python train.py --num_hidden_layers=13 --hidden_size=640 --num_attention_heads=10 --num_key_value_heads=1 --head_dim=64 --intermediate_size=2560 --vocab_size=8928 --hidden_act="quick_gelu" --norm="rmsnorm" --norm_place="pre" --norm_eps=1e-06 --positions="rope" --rope_theta=3540.0 --rope_fraction=1.0 --qk_norm=true --attn_scale=0.125 --bias="none" --tie_word_embeddings=false --parallel_block=false --init="uniform" --init_std_qkv=0.0143 --init_std_o=0.0 --init_std_up=0.0143 --init_std_down=0.0 --optimizer="muon_variant" --learning_rate=0.0154 --lr_mult_o=2.0 --beta1=0.93 --lr_head=0.006 --max_grad_norm=1.0 --warmup_steps=126 --schedule="wsd" --decay_fraction=0.841 --decay_shape="linear" --final_lr_fraction=0.0 --batch_tokens=131072 --max_seq_len=1024 --doc_mask=true --train_tokens=1144000000 --max_steps=8729 --dataset="wikipedia_en"
Each number is 500 + 50 x the weight over its row's rms, rounded and kept within 0 to 999. Layers, rows and columns count from 0. Numbers have three digits each. The size before them is the row's rms in percent of the matrix's.

# down: layer 8 MLP down (transposed), 2560x640, rms 0.0429, rows 2387-2439, columns 0-127
# up: layer 8 MLP up, 2560x640, rms 0.161, rows 2388-2439, columns 0-127
down2387 117:452500547472521525523490458596528606487477579471511417474533503522398536522479533509451506543553516531484537572475561403467515481474526492538556546513551616521438598499410496569532490365481469592490570571489429456572492473504443452433458474533513467527551531523526504572579603537440472581509573510440447447518546490579433501530595541518527450586622521371496432528518428514496509494551
up2388 098:518552512562465484513479547432488511547445487524566417474470484512593514499517548505611557520395521541513468510402479599554462466468487484485502481475586435511479463494449589516529564570527509653568501576484417560523436447475524402491562426455495592519499568585534474554514461545569529460502562490543431522469454403478513477512575492421537465551529440503470505529486434496476479393414
down2388 094:449596465459534428437548478484422495497466469521480428461469502473511597482441443470482414601482506493527546564507558561481612499540428489473495429453571500528510488464560456508495538509507495492500498460495547486535471480503475539467447575590488522472484580593430459440572403509437516393468489438540513465514510477523555513474536399507519443472471534507420546530582448545527492392450
up2389 103:540476435526570454454526547654467566425500541437556478506469542467408563568489545471517502417499504526454485564499483505505449382511599520520563430477449499563451484503450503510556508514515560467511590560515580499534383565617467455522555485449583526444575554409476391436494452526421458453482342445475455542479475454473435544421444544510475512420572451492538491615468487436473484510520
down2389 101:460375542557536517516419570527513576380522593479473521516504471530472493459427476489456433471496514525436491514542471430481463590489507506567617434478544471480507469466439522426459459514511511434524431517496567492518476476522514499575526533441557616475441465507487594445539557558497448491493475463494448477430536453490574536497542521647490552446463518541561563564503561524569531556563
up2390 099:622570498508528502423415489492563592448525560516415535424512527501538489498524490553473490470475466490455475465484517504504417408462472424411460450564555529554453544485452492472512534506488492571454514497457485507440515441527575516455457487568535449441546479501494542562573502559448536586467517459468539492593545530531497459482494518498541593464454424492499554497590446539524547448504
down2390 099:539452447475555563535502413501448473446448506457464447550524466497534544523419522466425518393475556543505408516560518504452594377564495465451508506430532496556477526513603451502561493499529495515402578461533513453502490448528498471503535447491464516513493520495515531523466571515471466468473573484494518551478490409492480470472532500487528509416516414474457484444537487570476477467476
up2391 101:457467483524507465611555554440525516541462550466687457482462428449509601499543535584526462546522552492419536566453506531545434511462461458428513531615465458562542518512475470501556550542564458475507545568558618476482549539534575492478571550516536490548420437539480483511455426523514531515492492503488524556457569536491487511406486614572538546433542489420600443458453545461525519469477
down2391 101:549553434456433475468502484441583532491437519566456565462401499567461466524480485525553501449385496527353484461457430448463454440522546454511548565506462533460515553551521472405514539429447478484515507437394583451519382503535491459455622545451489516543457532442441468457539559440461477513533587406454554466539501485453498491538498498509485591446510514527546527528424492515534515495449
up2392 097:537500577514512572469459463396542496543472517539517428523561555499413555438410428528545470561483624483458528481462528510512447403454497517494462498500558441494529461511493491543480560501494556483449542515510427309540547488606548558435522492524491429449413475494443475440437450500523401446544482553589598515478539462480477585530492478482358598462555470462501423462485539458527422457394
down2392 092:496466468518525524511586492401557485563518477466365458515518433457529475521503453489382424483543459378562533414506522525512496487492557524428504444632548498615559416544548498512471434479494533539421507534458535480536551538540476521525494491492465512422541499497433420586391536410493455560485521440503385399510474531512558532462491479584516508430477491451497513555465487415407497600533
up2393 100:538510563465571449448459514514414491514602591513428566475577557471510512471434495555494468460413507562581499507504570461496594483574525415388391511559550448473524458446543483525557565464557535478481491582520584426479500508458429413476498482467474509566475510499523593509482542502463543586532535464528530588555476488553427450473556512504455552572475465469466567511515536520543532512486
down2393 099:465521534557520489530430489498433491449578447427461571438400476528405537486522527568622527537468530525450437532489481518475359459603498517454448568535471565501391598524448397582522579408435479541458412517445493484376448469449459468448471537377478498573485545479504579538604561510563509454539410448569481438406444508509444449504497540523522517451369576554531489502513508542470454519464
up2394 099:500607497523515464397432500456434444430520613547440551502467500561623473486492541393486473547576566470478567568602445499493470528510434550492500534486506571416589425504445498456499591480517467466548499485550503560495655561512493439442610499420502551535604525487456544595577446597519583571529563516565528507551519486537540643439529523562431456484418511500460451544458457500466489525491
down2394 100:450537563499353524474471511433473474460432546503518445456633488521468564527613512574593539533471487391455506572524526451525448447482537473500537478501557542546573524498576557497498619499576449568600521478528530407495494439481522504454507465561507509492433523435512519400531409441409541454531546601473447504528495453525485502522471490468444474585475540476457517504482511530476543526505
up2395 097:564576493482481496492567484450527528497492497566483495345567389501515599499535545374453507586434453513516617452645494453532597492476507665485494495546565389495479569423462535522513501473477599526512497483395530447458460504489487522492506488538580530472533514463492452469455611530471429532464424431577440466427478393498535468565538538487505578537570429440598424494517515492557519496412
down2395 100:421490455430528557510531562396535451518476465510523536427470456582462593514481486447479498398422451427544550561535414449448531550487507500513549608532506441501394517462605562560527478454542501519581368475462470528511509455474509582507532606582433498469457517517545496410425479451437531560518572617540489523502531471507366431511484496458546604528542417579506534481600569509476437460562
up2396 101:529495474549551513491596535389586556453444546591461538543494592510468512526518446435464564534508518351533591531424531508494470526498526507497586515577485524514519533589583461454409539457545508482622452467542406463463435466586456482495500514583447422509430429496521510484444568501447529557440505570497473518521506426453399481573475479521524564468533570491439525504563486545549525449532
down2396 099:494546551535431526521491574474434416461409409535465466503498453509503497505587468433407552548442508474444453420511613453497505545457464513441454417537589510461525440511526491403459483503398567531489507582507515539529492491506549520426561495500508549501589485454503549490507551374612454454459435432538482548425486452509522534429511464554553516473501526547412430452470507512561602513456
up2397 099:500534490496612518498491560596505531434508477471580541537430456475616575518424604476594513536511509518403454491485583547616427510529455476504435643595567516504545498500461516483543543511524534469425424493462441570510523449496619504493505533519496506532469501476503496483464456512473578556513457476505482408402541591523423474489520546478520464486384515540462500505590437491453643496442
down2397 097:518552431492486493557461497456463424545396462479461489543502531518473507689493505447502393446496430522563507554520547398551488440516445489524513495534430511551474540528568454446547572468464588523451514560458600548514519478616474451431511504487388455397478547471549425450580506468473444506435506486563451478442477476546489506561450469581498525482559505455527557458560449500487465514517
up2398 103:463403592571519549497363489447615479494480469501467521427517458458474460503517479426533559447496490616540538480547481554407458492535461528511503557443501493652550555434443515500483552410571548473487472612560479503511550541485520477551561513508444605465489470545463540545538456492568514476478500513522564466485514484534536634494593475450550454488493572426435508463466412550494465465508
down2398 099:448500489558428471521486509593538501498475416559475544544453444445503541526462494482550449494504475578488550510472475528452474481422492595515504513515456461502485487468528471451434554437610523443595446519480516540546459546507499460516459442499487436454514461487505532502441591471512498524496495530586544533429484446439544502523536528455458586481488533390451399489462455635527462516514
up2399 099:454506549606480457438428501489421496582489568489460466590480496543456478500482533594554401525508336526560438568534395497483537513480494565552625531514384482476599478527525537490474469450537549529614455448488465571416496458451492489505439466445435476547482494486329421400531550497568551498482532589513432511503567465498424468579661552494478464457516542518544385527514500431547492486542
down2399 104:487615535465456474506443575447517476481460595516537392481602531465517426490503431553576495511515420485461502407475501528509473518561463455504526475496557516519511509566487481551531433491578444578535623542526481491493470533489473446537525468559497472484457502504515481473447562510539506518537500436521450512489578475452477490514507491567484502498501594566447543553487598467547510478571
up2400 096:384431476560575383502529453469520465464476425444614496545425479456451544511512456524509414483510479446508403455538467428455492586442429517449494582493527475525427537512509475471501513457495532514519527496504557503361381455445471516456454471528599522472522400482473452577502495545392424398558414465514436469495482497535585500506517409474460545504543408497499453499405537509457517501544
down2400 097:535504444451431468462532475529478500540493529604560470524461428491384513465470502479444504523523511587506538478492385522524554468534491580559506542480483475451604507433430503613433471577434403486569479574503597566545501450512444401550447538413452418524488548543594521384468477516552525447504483590488491414542535466587579443390398546481501447573578404569480514498560457574572507548457
up2401 099:555473545503526500552488504538479538470424492546551551569464493602463460430540569492497576520466514485417424512526477547551411604502463534488502550476451418560507450519485462486454414501521375607539523453460490524437458585493456469533550519500564461578511524549438520540396506529517374452413487608493462488566532507476473480497546597484532470422431474582694444591538526462512489449547
down2401 095:519470516575452454560556497506589457475454473500485428461460476467403505461519397388458546519493586429438462481442471546446500466485465392503460526462587521469485391468470502557498538539541533474502522498535547457465534513516456529559510480615468491512563551499500545491536469468527484433528544506554404442535541430506519459514520543592574565480590453520462488601570465497460487469453
up2402 097:412557507499419458521492561448317456406547553511470514472467533507494590555506525520538442421586534502385394502562375425504357556606516440459491547514470513488551474456465443461539441471563487478547547531450472519443477460410499474553475496503489547638482480470558542506401472518431546461475432493510568412446494475393491407590560542491529507416500571507508504528525440445413509561537
down2402 101:486421458481475489516561473470548457560609535517423554578438472489576491566462507592337481564493503475503479530543499508489444484389488513493463480442566570484520538400444507545515462494504514462458446500512489581520407567480504543467504405632525442496593486485531459484525515362510476484431494501484511548503517415530431486436432623457522545525479472456507591598517624490501562512545
up2403 099:509485582534509551451651550465536614493535487477528534490445539486489556581454507459555451538517377509372481527496589500504561514507510498563402586477477508583477485514493479513576481538478527476494593465508464622492476419580525489452541486471432498446493526541548527468531505540470515610499476459379482594472525495560473438575487429497441601532517465488511503585639537541488444541438
down2403 099:507482548416463535393479441506335473490526462467422501522515491545480449501496566518513466469414502505556574510467358546469461590531516472391516427565519444583501533509525482479439479534478451468586499574438545553501541475499456438513446500434564498538483478546468481552463475503483435569502582536516512514554477558504463481476517539477444481484407529478499470496461477461522531492529
up2404 111:487445547506531543481437494578509549483570488526543475490555587539588517578540486584497503507418505535523452509602569477487497543501526499433458550423645619512532608484432457550462580401463469476451473569523545572533482482537454543464529514493498447544534478612538507493463527487349527470483410515430493539517446433498482545472530541512509565547459514574359562585539572506446520488516
down2404 109:511496434525606492610437465449445420526582501491482398496541580527490516518489427485456502556459378631562507526408492484523540413503463424477440513502481547488456516453515506574559595546497444626487447555457508511525350553528600492477529552487485423477469447494457552543494489453519417435471390500448436491495476582465407473515576472544305523529487553550518489497490437631516476481562
up2405 097:508512470452542546521545536533513463512405554492566597491514466436538410501553482525457443516528560542453513437466599520512513403536438504525468537587459466476451487507457554529487504543574511619544571428455442495450457507549520460560550464602480567467501570540527518448578557529643501504463470525461462426543474487596464453436469483458538545511472504440508493503511535470502523627496
down2405 096:514474407485510452595555558558602610454514493513525492471594503526549428494582421495503496453360511527441507474591558500561616472511500511491563505556606480523529507488509562520486568484490538504483491564491486464536526484594460489546545424528461498530538534477499458466551519467497494486469572448474499470483459563507575480467421509398512567414553493456559474475553526413577553531449
up2406 102:524466482524453459454477468558512509549542538533532495484492495467518486481524446492457502540547514437457527561496527505533487561549473556501538555477535562502435437444415447511492455462474536513408436509512493487562467535534532480533508419523489491560658483499422410469464626499613508580509483505427538534519545344589431502510512478481348514434613476456418563482559498583523477566547
down2406 101:433605527465419475454450552377467563491500457608504469478587453504460485548513552585375485515456492484425547486586437462526514474503582515561453503528487551431500478475479563498452488429501535479439510551455586467481447498452508522554463535411495453406461594492473537516509511522508489434447499401506588488444496393495442536378400480407448564544424633485528529465506480456502502447423
up2407 101:475546497544503467513491558468577553449470466466518459520421523571629441536523471406495496487505455560598478542551504577603479544553435592477347542508487466444639478540405491479501477530481400448474447474489408498544468505540513510462613497412485471507490486501422535484474469538483509538518522502483485501573529533525473474477488462543475528497537533486547513450492512581373548590520
down2407 100:481448463488525491450516587529530521436495523509602447497486510541469493494403525422448415452504430502466513619512579452495535497525487504512509571522504475475384469584388447547484438546550471493533520479538489478569456568518508533413504463485485477395534485426557540442514450430552457435538446447382480535601622433498498491462508478505470430547699506401543493441463583591480557512499
up2408 102:509522568526590461430473463514461409519430440576495508463514517551442555543423533419509494503426510442508548430576517393403500535454499524597436479516455449545459449523504538530479446458418453440436474542552529405538518481447482551581442505424568509534498569468522469545597499515584517472473532540492498567578444424474406592540514485565471468466424471649571484599386542448440477482467
down2408 100:443462440488455479462491497498526508411537480521534487454540438544528528578517567538527512487483568443575459508555484453529503535580511489575508482537517435481480546496457399480608543494499516552540494543485532535453536522527502486562425526500358443408526505535439468454533543477540490499493388459405444495445453506506462501447403500483471486478403526568562557516540537436543590401506
up2409 100:502504542420456533448546503396564482577481476536529526567571457427504520554570488518478408463493538529453532480509427472462456530444465551408485532481492452501484535630492593370547543450548426529504598477519532542590497537468501495514536480486428422536547532502462476480496561521487508451548480444438463510581486418483419492546473556541538534464509448480403496424476512476388447593475
down2409 095:437480523449556462481477566506516519429433532451493481579527534480544589474550439571484512492418537502614509509503505572446553385468521502470513517484530437499507490550504481604486515459503499470499513493485510514479487497582486444506516369450578530462493528551501494597427522473522470415449616484528521394519448410505520460490454509553498601501490453521562620521422489477592448471441
up2410 099:484465515498447436440484537534571519556603527466491519483474469480437379518418516545447546371538493577455569490509441578502531425453437492465532489484463490586388488490497563539610497446591518573594473549538489453506503500436524560561470495573442529585473453539484498511563496502571500488496488441480460482513533435517390536589505486445467575469624484558469519610472561519496513536528
down2410 100:512389523434606408530464474514493520475497488489545516522527528514596421458416409475475542524449460416390464523494498534536496559485462589580555486547530542531460535426469446580455488489486459487551551394533481512493506527546489487445421468476447492478439492511490554567510512478436490470433482509513491544558572512474538459430515598520446564513584575509467486492496435438504507504420
up2411 099:405463443475528596411487461446481550540509470477402445489453498436394558631437503386592573467449566459433405391467521507533437490523378445473513524470563463505546484497558468479489478568495472373532538526483502515520485606515512529439527517419493517438521528472457468489585494518481547384588445556507504477452457444511452510561507532513545464509505543461463454452595434515469583498497
down2411 098:476478388545501479510512604482479478479502504445594566481534477533475440547563425621477497552531521511455562512583509503522453504546525543485554543527409556483569481420452465503472522500459454540470544529461544477465425536453566489503494558540515542469572539449412573459487473579469494459536525572432590524560463460499554477578545507515539563475483486482651527486513490444553541534515
up2412 132:525406527582482344588527499532431520458472467462492439508489520408462524537473538446422514506430418426508384524441510490470465362470473541482501545538437493471408553457515566527538515510504517466455455491520404545573497545379495465535541516534453457520531531499578533537464539482492477508615432480425545613450534439583535463547462548520561555503482605463423617589475573578534562569509
down2412 125:476539532522507346510451468517501512461553504475469564523515492461471547476484468572463497418442423425540502427453464499475485497435502537537503494512531509498450552547478586442493511560540470481518456563447492513457505453498569483493517491510490469591498535454577568491507489516512452596519520494564536528514555450530556473526493442515572506511535485542514537508478506521597483554527
up2413 101:560465491494521515513496544499463446489448542480560614501592457540659519381502429558474530453549514446560478511546473505547500454524484507491550482555466467513479390489546487489497552585454419516494539558488509462525583463399403486530473552473488413529479481397572400403548570532505509509482501536518540555499503508499502561477408485494476573545511511499458509467529496519464495500598
down2413 099:554568425443486525421543464506517469530491592509581500568532525579575448509423500546552537453410501519495498507458510595544463410586512482439502405475492482492506491502522466458496485600554513492481568476508499546523563536580512480509571489536498469497502531439511490463472551419521469529494387454515528512508555416478504436535501561448503497512487592547430338354527441536511507485564
up2414 105:566530503462468552559473471464473536454530560509556562512489565543473538447542529378500553499477481471501528536414513519523483497555432516522381433554481427496535467601519547430498522540492517589382486386519480480462496509537481581483520555465559498579597496443517541548484509463472610565539564503466532497422514490481484514476437461579444410479486459527463459543484419421562486546504
down2414 108:540493416497530484495511462509475495597546493526414433511491517540470457423481496506532489501538447509533430580525420447545551534627522580423471477560518433456513452578499510487502548503483486513473493441553523407461464485573484528384551467511531449572587491452522474655477485583517424567516530497490506466537454479498493468442571532554620441356511510497534461467402559587557505470551
up2415 094:484470480624599473499538460500521441494421547498511529514469619496581515427434546448546527491507522540514541457554569532515474453501484533497499508471453501403561474412575562372519468531515486577490505604490483495430511472501608493537472414468507550415581491488487547433506516462455564525545521647453588450461494448479425426525472470524528656465474381472413475524504518515498518565545
down2415 092:536474408506447489582503481431540478515470493536536532498570481553438504554548525481550511545427519545461553488455575477431516547548480441489539487517573420544479366421451504530502463478513537501554453347481555580539420597396519478483609486480480527559528520542469466498462518481541455527491446384485383551477508489529547533406491543527497506592503482436548466532490572460479465502478
up2416 099:510485447453464526507448524487435469486443473485544485406472467424571412466461514578471452505500513502428508598506537422442481420370502495486465536459532460435450590452472524541555581563518508440486480537429604583456576486478477582486488600450552483544461491475497470469528532492414496560509478458461543598493524584531574448535529496482507520485532517481567501542506443469482494425461
down2416 097:505456528560349525519484618583589465462521574530577511477483476504541467407514577492461507552432586548495519482538451473414449585566454507465507556529482458505490492509483496541548436550547466536474447447470554518498508507481480412493615583463522454540521433519493509547570508423535496559627478519556505584394568494521535448512563437464477483514429531538465432410462481510536510521602
up2417 098:472549540434528530472447533472584415461484488516547542492542484490553512528441449478556557459474469430444510522506502446475510485509432646404539466525420501519474477561489579505450500372464441528521561464585538482488533545433402517549533389542665434472404502531538430534556522484524525505512483494475510477521491524546536498474505551501500623481505525471506406466466434566500337472539
down2417 097:473521607422560493520436472555453457495515442596506541499442616527441499536559476418521411500544546554514517469399479430550403487407466432485544392454412544540522495533517444525506537491487446475478468477498459459451453492463584441467493506482508563604439488567497509524462441573475469414515563405600519490490512400549508509518538504536539485488559460452444333475486440571473500540564
up2418 100:529501530479422593392520429511463435506404552539436390483453547544544526545485527566477452533500458515435512508479569520518537448420582510516413541488505439526609435587518556502392531597508465512492460533450519526587490514543567568446434470559537501472498466514599518579520476514486457514513526544603522466559524476464532488528458457520422632559553536512509522556491547461585556597523
down2418 102:531493535473515527457554455545578537507478380564503521526506485544537425385543536543463502596500435532601600448407504437486564553484624529520480449485529576441483487511596486387461506432428470429512503434435490519528388542462536519473489497383461446548505551566497440485514518531491446517455419499556504553505446534514494526559437491390454505498514482540503492433566507405455426495431
up2419 098:532523524440581477451436447471544496531505423434527523514543504468468506468480508529446530427469470528499482538574464445393452533512569474446473561525504460533572569537479462505562529559443511499398506438592539493488450573610447415594564459452503442497438527465419535527559462562459531510492491488569470560505456470477551532559479440505549575416533440511553517575477423599458387490522
down2419 097:575530652470524525521515481560534515568494479570505535477547450526489423504463444441452521459531472458391441616478429453505548578588467508593506578492466441449488499539479470477546459511475528456515626467513543435430457527430601463523472548480481477558373594503522476566521523570546598550502510547518446479522606529503505466514553470556467513443369563434478465432475416520472605445558
up2420 104:429424561513531540466596509531466501526483527488565511509465599507565460500473475434518461503520517502505492457467535534433523550552467639441532470520435533428449481548518587399488545436535549537491424478461548478561537465489402487539509526398565457477541469449532479548460543591450507515485461462553512574508505485457433528493563409491554502493513407549591452483473547489482447492519
down2420 103:491439508526459421482491507459538417414470504480480551508444475460461461545459456442482534460473438460472479519497503484500510617504520474478520487576490462505479500516535490524512566470421512504471429537489560430435486488562463399506539482406474481462506587542543497455443559552508496469516492514456508488398508429498514438478500673539482477488504390410462494514495477492476560476555
up2421 096:543463514486642479504455459420504510453494392524461546520467498528498467542514526478483481515409580391505481472508488481555457456480468505417485469461459449456406492507458542523469557575434504549472580516592531404426458491570561569424472487580469449493441520494503546503539467426359543530545491465550536499503535579536572481422615483517554449485479408532529455437442575501520469562511
down2421 089:460507475455438580507400531514461505529471503534383554569497416544548437483523335446443579456552554455547566451580465435432542515426551516480478497471488460506490508537531574515529401398549476573490490411502504545446509619494530455527492578490454516542541399441539505522554522521592554543455496534611471481510429459522547428496441519404514442588543457572537431492448508529506495588493
up2422 098:557572451527477587479456481462474475576543512499570524528519425463612482421504509416453477593546463458374491499450504534447453505442471573536497477474528468563514476498482483492563547517461471512556456462591490549574535437403591426559525471527517477468467518532575473496552510524465551596466497531396487547443499529478382580475430501569506559507481424542535436444480476512469488467503
down2422 099:555536536483482453412535542448465440492580579468504471545554530479625446495499519520471577483554521578491461407501479563511588531436475547444504527496451510420532578481584466503483492520495533505494559537522512514507486524485503566503409523484517491459513487421410579581511457539491599530584481583361521515476487484486406380447374573431428481528529609484440493574498502520493576483523
up2423 099:491522461511566515493556574490422483512414481490564557537498515518512573497542445400534506511468407418499619486483463466508564512507552472433459428531545467505482502526561524505472533464508472574501493564494527538500624477447471544428467425373556519420492626450540433509567539547532563462477533518489536496488526623472536513491492531535532538599485449509523543414493523470515541492553
down2423 099:430490603530497436511423427551478485470384506549454528469485435548544556544511527507527534437424457550385444540470460528439462440467509514454510561527536486553544495447493516419508541498555510458495547505401507504539441529563504498449525504496574483493469527468567510495614462571491526480528537601494566474522445480499607458524617525585385305450409562475583452456488580543547511564473
up2424 100:506566496465549547504547486422594550444457499464472431449588437514508477468516478439509473456592496473469493633430553479551456478514545469529428494596511471430453478499475488540490537424542398449537510453443569483530551522579600556448468525497537416504406469508440498516492546544583552470556525416539553522549418498465555555462485531584512465579479458530557476492576507532507522488493
down2424 092:502579489516463553515561426546424464554600571545440484453440518552498519549470435509492459562421463490556459512589506523460416459526479533493497532513528589541529454480470590557523533452551415558472536392511517512474446492482468496554541549420502442412515517481464531516548513506548477558500530576419478414590470415575451481452548560488534569515498477592545530451466608480574525572469
up2425 095:454596551530527590598443457531491508499498501518484456511587517475516512425485388480552392469502445440447418515551519583457518475449501566554471556492369629499379556495515492581532530596537517425505564402553598483373461580523549548510437524442493517484545402498477481529513464536479508492489489505574446438466502460559432448525515497495582524528568544501494430530428575565512585435489
down2425 097:548435516518543444475415599424401461418531481399470516476471442486543421444536530555517516409526461528513504495460451586572506454530555476432518512429535519493559464365448509370469533525514531572497469507480556486461431517524469549491477544538535492454514516528474529428495538507519487501525513530547367517494609530554420488418477509461427511501531484503583594419577531539534499468442
up2426 097:486534435474559497594564521541549521596514520472550530487517469536493470457514474467474477495478576458404516416484447427566560527601443446473563506486495557548493485485494494620426501539577544456533554510519574600567510504539506460524487496497426478456464536495515455439501460459610451532531428499527563499488506528652507542541532480454557516551479476530489537504536465486447431353567
down2426 098:559483573541496457498457537506529495421469510460469525525491501509532602501599490445489381515561444412427467532435494496520493498469464478548375500413497538485573434585444431490620529458466600569498566468506465538541470484482461390567454602512600536478481452480497448640481510461422506498427480482517547463477552556472571535529474488473475417591471608517547495424425480534539456461439
up2427 105:450540445437520427464565564575561585580481384486500457527475522518416537500538477532584480445514618471476426506511495470538510544482454514484544414507493530426514530500524583554393526551494522553471545542539545561447508577490572638533470483450456526543491505508546441455595475511434543443493537433485509485425526507524599570459542487429525569546514478541461451468474482455533480503596
down2427 104:431504505495505525455379518485532479624552516581519486429506520551541450480473456539473528431540496521501503565578408560580501603534490564522418485559541410427520594482486491470468470552465512436432485539502394491447481517458431504464606455547439527464487523492554481403545462521521530533496589455461521608526510619525538452403426561538545474414508412515454546551541458438403480508540
up2428 096:497548481564482535504478481548493481420429435435498552558457493486496414494483511456545376524439547414452514535512519436424447466513383426466424437464560464483387581474462590515471541503542505500529521499530515602450470521451502479526437518476473594541484470514484468490527508487552526441481485500399480584502475434535480493457490466570511416533581486550567471547513516464597488423423
down2428 097:482435479504444422545511415510475382491503464564496440440486474581494544494592496505452519428495556489510397543542597440494497482531559601484500548424624567468452482475454583509474495554462505500469445516560523512491505562387519591464482481513449494500484392454454508513451441522483466507472495497481535516493568501522502503483440453521488550538469613488538494490537591462579580499411
up2429 099:471527591455498489428457495480474484496495476536437409539560429487525459481476500499497499479508536469574512465565556477549481509476522535409526601439571423576544504479504561497555468458450390502541509584527525476477431564478468594509493544536528460430498532532508506492448512509419439458570514474590596542469428485523525504553546499499533564419572505481403534558540468461472522513495
down2429 101:406486469552515511442559513528482472493468470438509487526518425507477394452535532576451486458487519464500544541542575552425537502600552572502413397526581506565480485481508454569559555506463489531472493521510484463501438474449429432494525513635528468437439461501597508607449498524385456367506494495474488552495395534503527476433450594483465559477552505534570475529545501503548409473455
up2430 114:431592471488540495379422599471554536457435500510426505452455499491513457502494475562568453551429526435530440553548420587467481636478422662390541446469429519486457575524512523502477521406418474453499541486538497514498484412510567512459534469530540466451562518499478491431505469496471510531460573594470480418591424494501487546458472492427567477486497606470444437531423501488568478545487
down2430 118:454488434438628480425396510542556502433495490472491564498467501504468417537422359582577534541503474419534517574541436550516496487524538534471511574520506520483541598501579517506543481502443566496524484532590461523460451546445552501453528447592394519483420500568529484396503440469514518536469537591509469576491461511493449502461482567515482418489523513417515570498493453458545456503436
up2431 105:594512437512458532477468542541435487564526477412597466491503486546545412452460517565528498534527425497403503497571457536590496512524503446506454502503465568472495471527532557523382434496505494492470439453499458599522563454451566613470501470504434580505522588484463456479570581554497514532555487537401485513489535536500533470567446544484471472514514485531470537519516484378464553540476
down2431 102:609512467401503465476580556489416550545499428489482516498556503592463612557550526496476517402494400509472454464453478466466501519481388502503530480506516486436414526497496509497534442527498508575440475525425433471464547477534482491607488475476527465477529506489602425437494413521548456487501576560475640512539577473468543402441565571521490547514479525552488506508512584469574536501523
up2432 097:509452465419549495457446495428524462463509524488481453397464474464447472462541506503529455498514478687527573518505476477608415523430586495493436472457499498486556499487427472546491516520484532526483508480511502504494490564415559532482520647459462499402561489427551591523509562477521580543390524481389477570621486579521439490506528508507552565467471399470527495427597430559452547546506
down2432 098:473477507507566497500476438584494471419408564447420566489532417550496502501506528517412543516458594510533490494474605531502559648542531600434517482444500484519446559496510492504492522468466523451512485471461393589434507438572493527501448515376496473456557406457554434479521468597555411489412433557521466427488481566539453479539506588452522392497544485548513456433517527581461485554544
up2433 101:493566478537529618485485573516475405525542516517471507551391481564549574435529504489400506482425431615529535453519514509509563508600380467493488541445437448466489474508511597524534569467465384540507591542421564500507517419476429536479568532490485456478499487591520501458452508442628534488427446495500575500457457541498418534444529517479550436430486557463478537601525453484405567583563
down2433 105:501514508474466576520542399593542501468520514489488413542440416568485568516476525494409498546502513484366516627416539460499508472427458467568514564464419513529494567443510509555407530519508510596431552468454512427503459517531614525509501523527443579471500569470524519478521498465534493544545596422506469605482464570508488503541540468475548496452529499500569522522475588429451609435538
up2434 108:467509466459502502533512523432432422539443533482494485439450494435515416502473501406362465477527533464557466574512498450478492498507548576552502473452479466524487452380590538572477600512450536515392462511567481545475508494581443490525535485519484513573512506564497454510467541443513483486607475533540570569492616448544454564560441533554420495467572535469462602566516551433543554507550
down2434 111:424525533490450474458465398447445485527493584494498520537382460513459460479484543539430481428508449548439484535537444460578471586576478563522459452401479417489537466460572449598460534495534519437459555595528524514524617448536460438492656455598503592519491538467557498521513423475473463517538459466476442480517529538506514512572460513520430426614518540534552585575508532451521533623552
up2435 102:540547512591482518479460536424495506523566533584513544567565535500497474544428423537463477445580498434326557534452486465510409477528486585480527498429569486467383392592536501441558505435524542570486523429498506490582469506457500433518464552528584499559479462458473485432507546520471433552502563565514539549544489539456464526502435474531579515502468553473457483571513483472597644523438
down2435 100:423555446470588466521457467515419450519473538538563472495570554532591537566546617512458420564511454484446456535492538449413462487469479528558551424549562467469472501549573496442532468442510544529535476461459464608459547474540475578557627455488500399555573498485441587568556428527490458603494560606604562501516473519482502484517516403435458478503484524464483450635468472490489451512575
up2436 102:532565616478435445475552507458493527549494516477545455441418498418473325496579488368564511515520501455463442465478491502438385474475548516485474507510583516544495476544523628428524469545462526499574501463564567544443536518481458482481521523492476559555530579548530516482473540412458533465464433525489534492481452523437507550427575496516483467437536563603485535545493481497574468521448
down2436 099:507515539452446531460628436399441507475602468422486543475528515566540410505383417492517440473501508498512500510576556567505463480478455538457548488493527509493434439566582546545460445579541457469583464481438592452443582450408524458512577573523557514529575500582409470548421536429548495530506411534463475617473546504432514489538447466513443515600456413485623552490544533506468503504447
up2437 098:504384480462487492530450430543489601462486579474455529543517588442510500607528463515532461563596484517455554534532517484451504551547459510469521535564517543504396566528462470551438544491495619513583447463551508466541534587496536492496530491498468502413579569413565547600485555458514460493583506516455521449397447564535498574463502459503531475511586483540525445529487498536541490490539
down2437 102:496467518527530503518614536542495605531501442494602512457589491588487574512477503538497607544556595520523510457433590519553555534477556450591548507496529542544468532472518553453512531428529519533487493489526509491513498452508564535401536461569530495617472474518519457509422530519470556503507510458558522542412539485509537469522582565508539438482559523598514553495431541473493509508466
up2438 100:529503440479591488409527472495492406505389507442471501588482583396530457590544487527582409534521510459399470534486490437465419480531424576437544448545489502517492502428486559439494480542387461543520597515476540514521510476509444482441428518441557548477586585556451433550371535464454542618540428607483510557485499512463526602512488532665481421587490577538489438498583541551577533571528
down2438 101:461485529501562520488511493511421441416500498468461476483488547466537476529462429493431524474394476424467479504464363541413502523585559474524568487425591497425492518556490503481545552499567475573535536400513506436552548432476453510572425502469408510484495404520523539538479440403519518513526528626501499543447529573524570435464539542511582513509565590579505568437477569507486591508554
up2439 108:528497549539488502500458534523430526492545450487534495478482475487503507483527484468507384449556488548453507547539533471470438411444419530471465513506528448471467553464570545421527517574449563557550512506499497540453449529425454457572451549487528520543582523483472504586492490598460482512475409509388534475483553567492486473423570528505400532398554517481462511429419552423386466527477
down2439 106:434537525592478291479538585472502364549377552458480420536485506501436493455494521543497455579411458502569531499573461486506487496575508491482514473508550480499574467468478495403480532533442483498515446411519528485552479494419426548588523444600446550479461501477486499545415494506496423527599486538500519451405457465465541513485533435428460531472452470479542361612497474446504448504488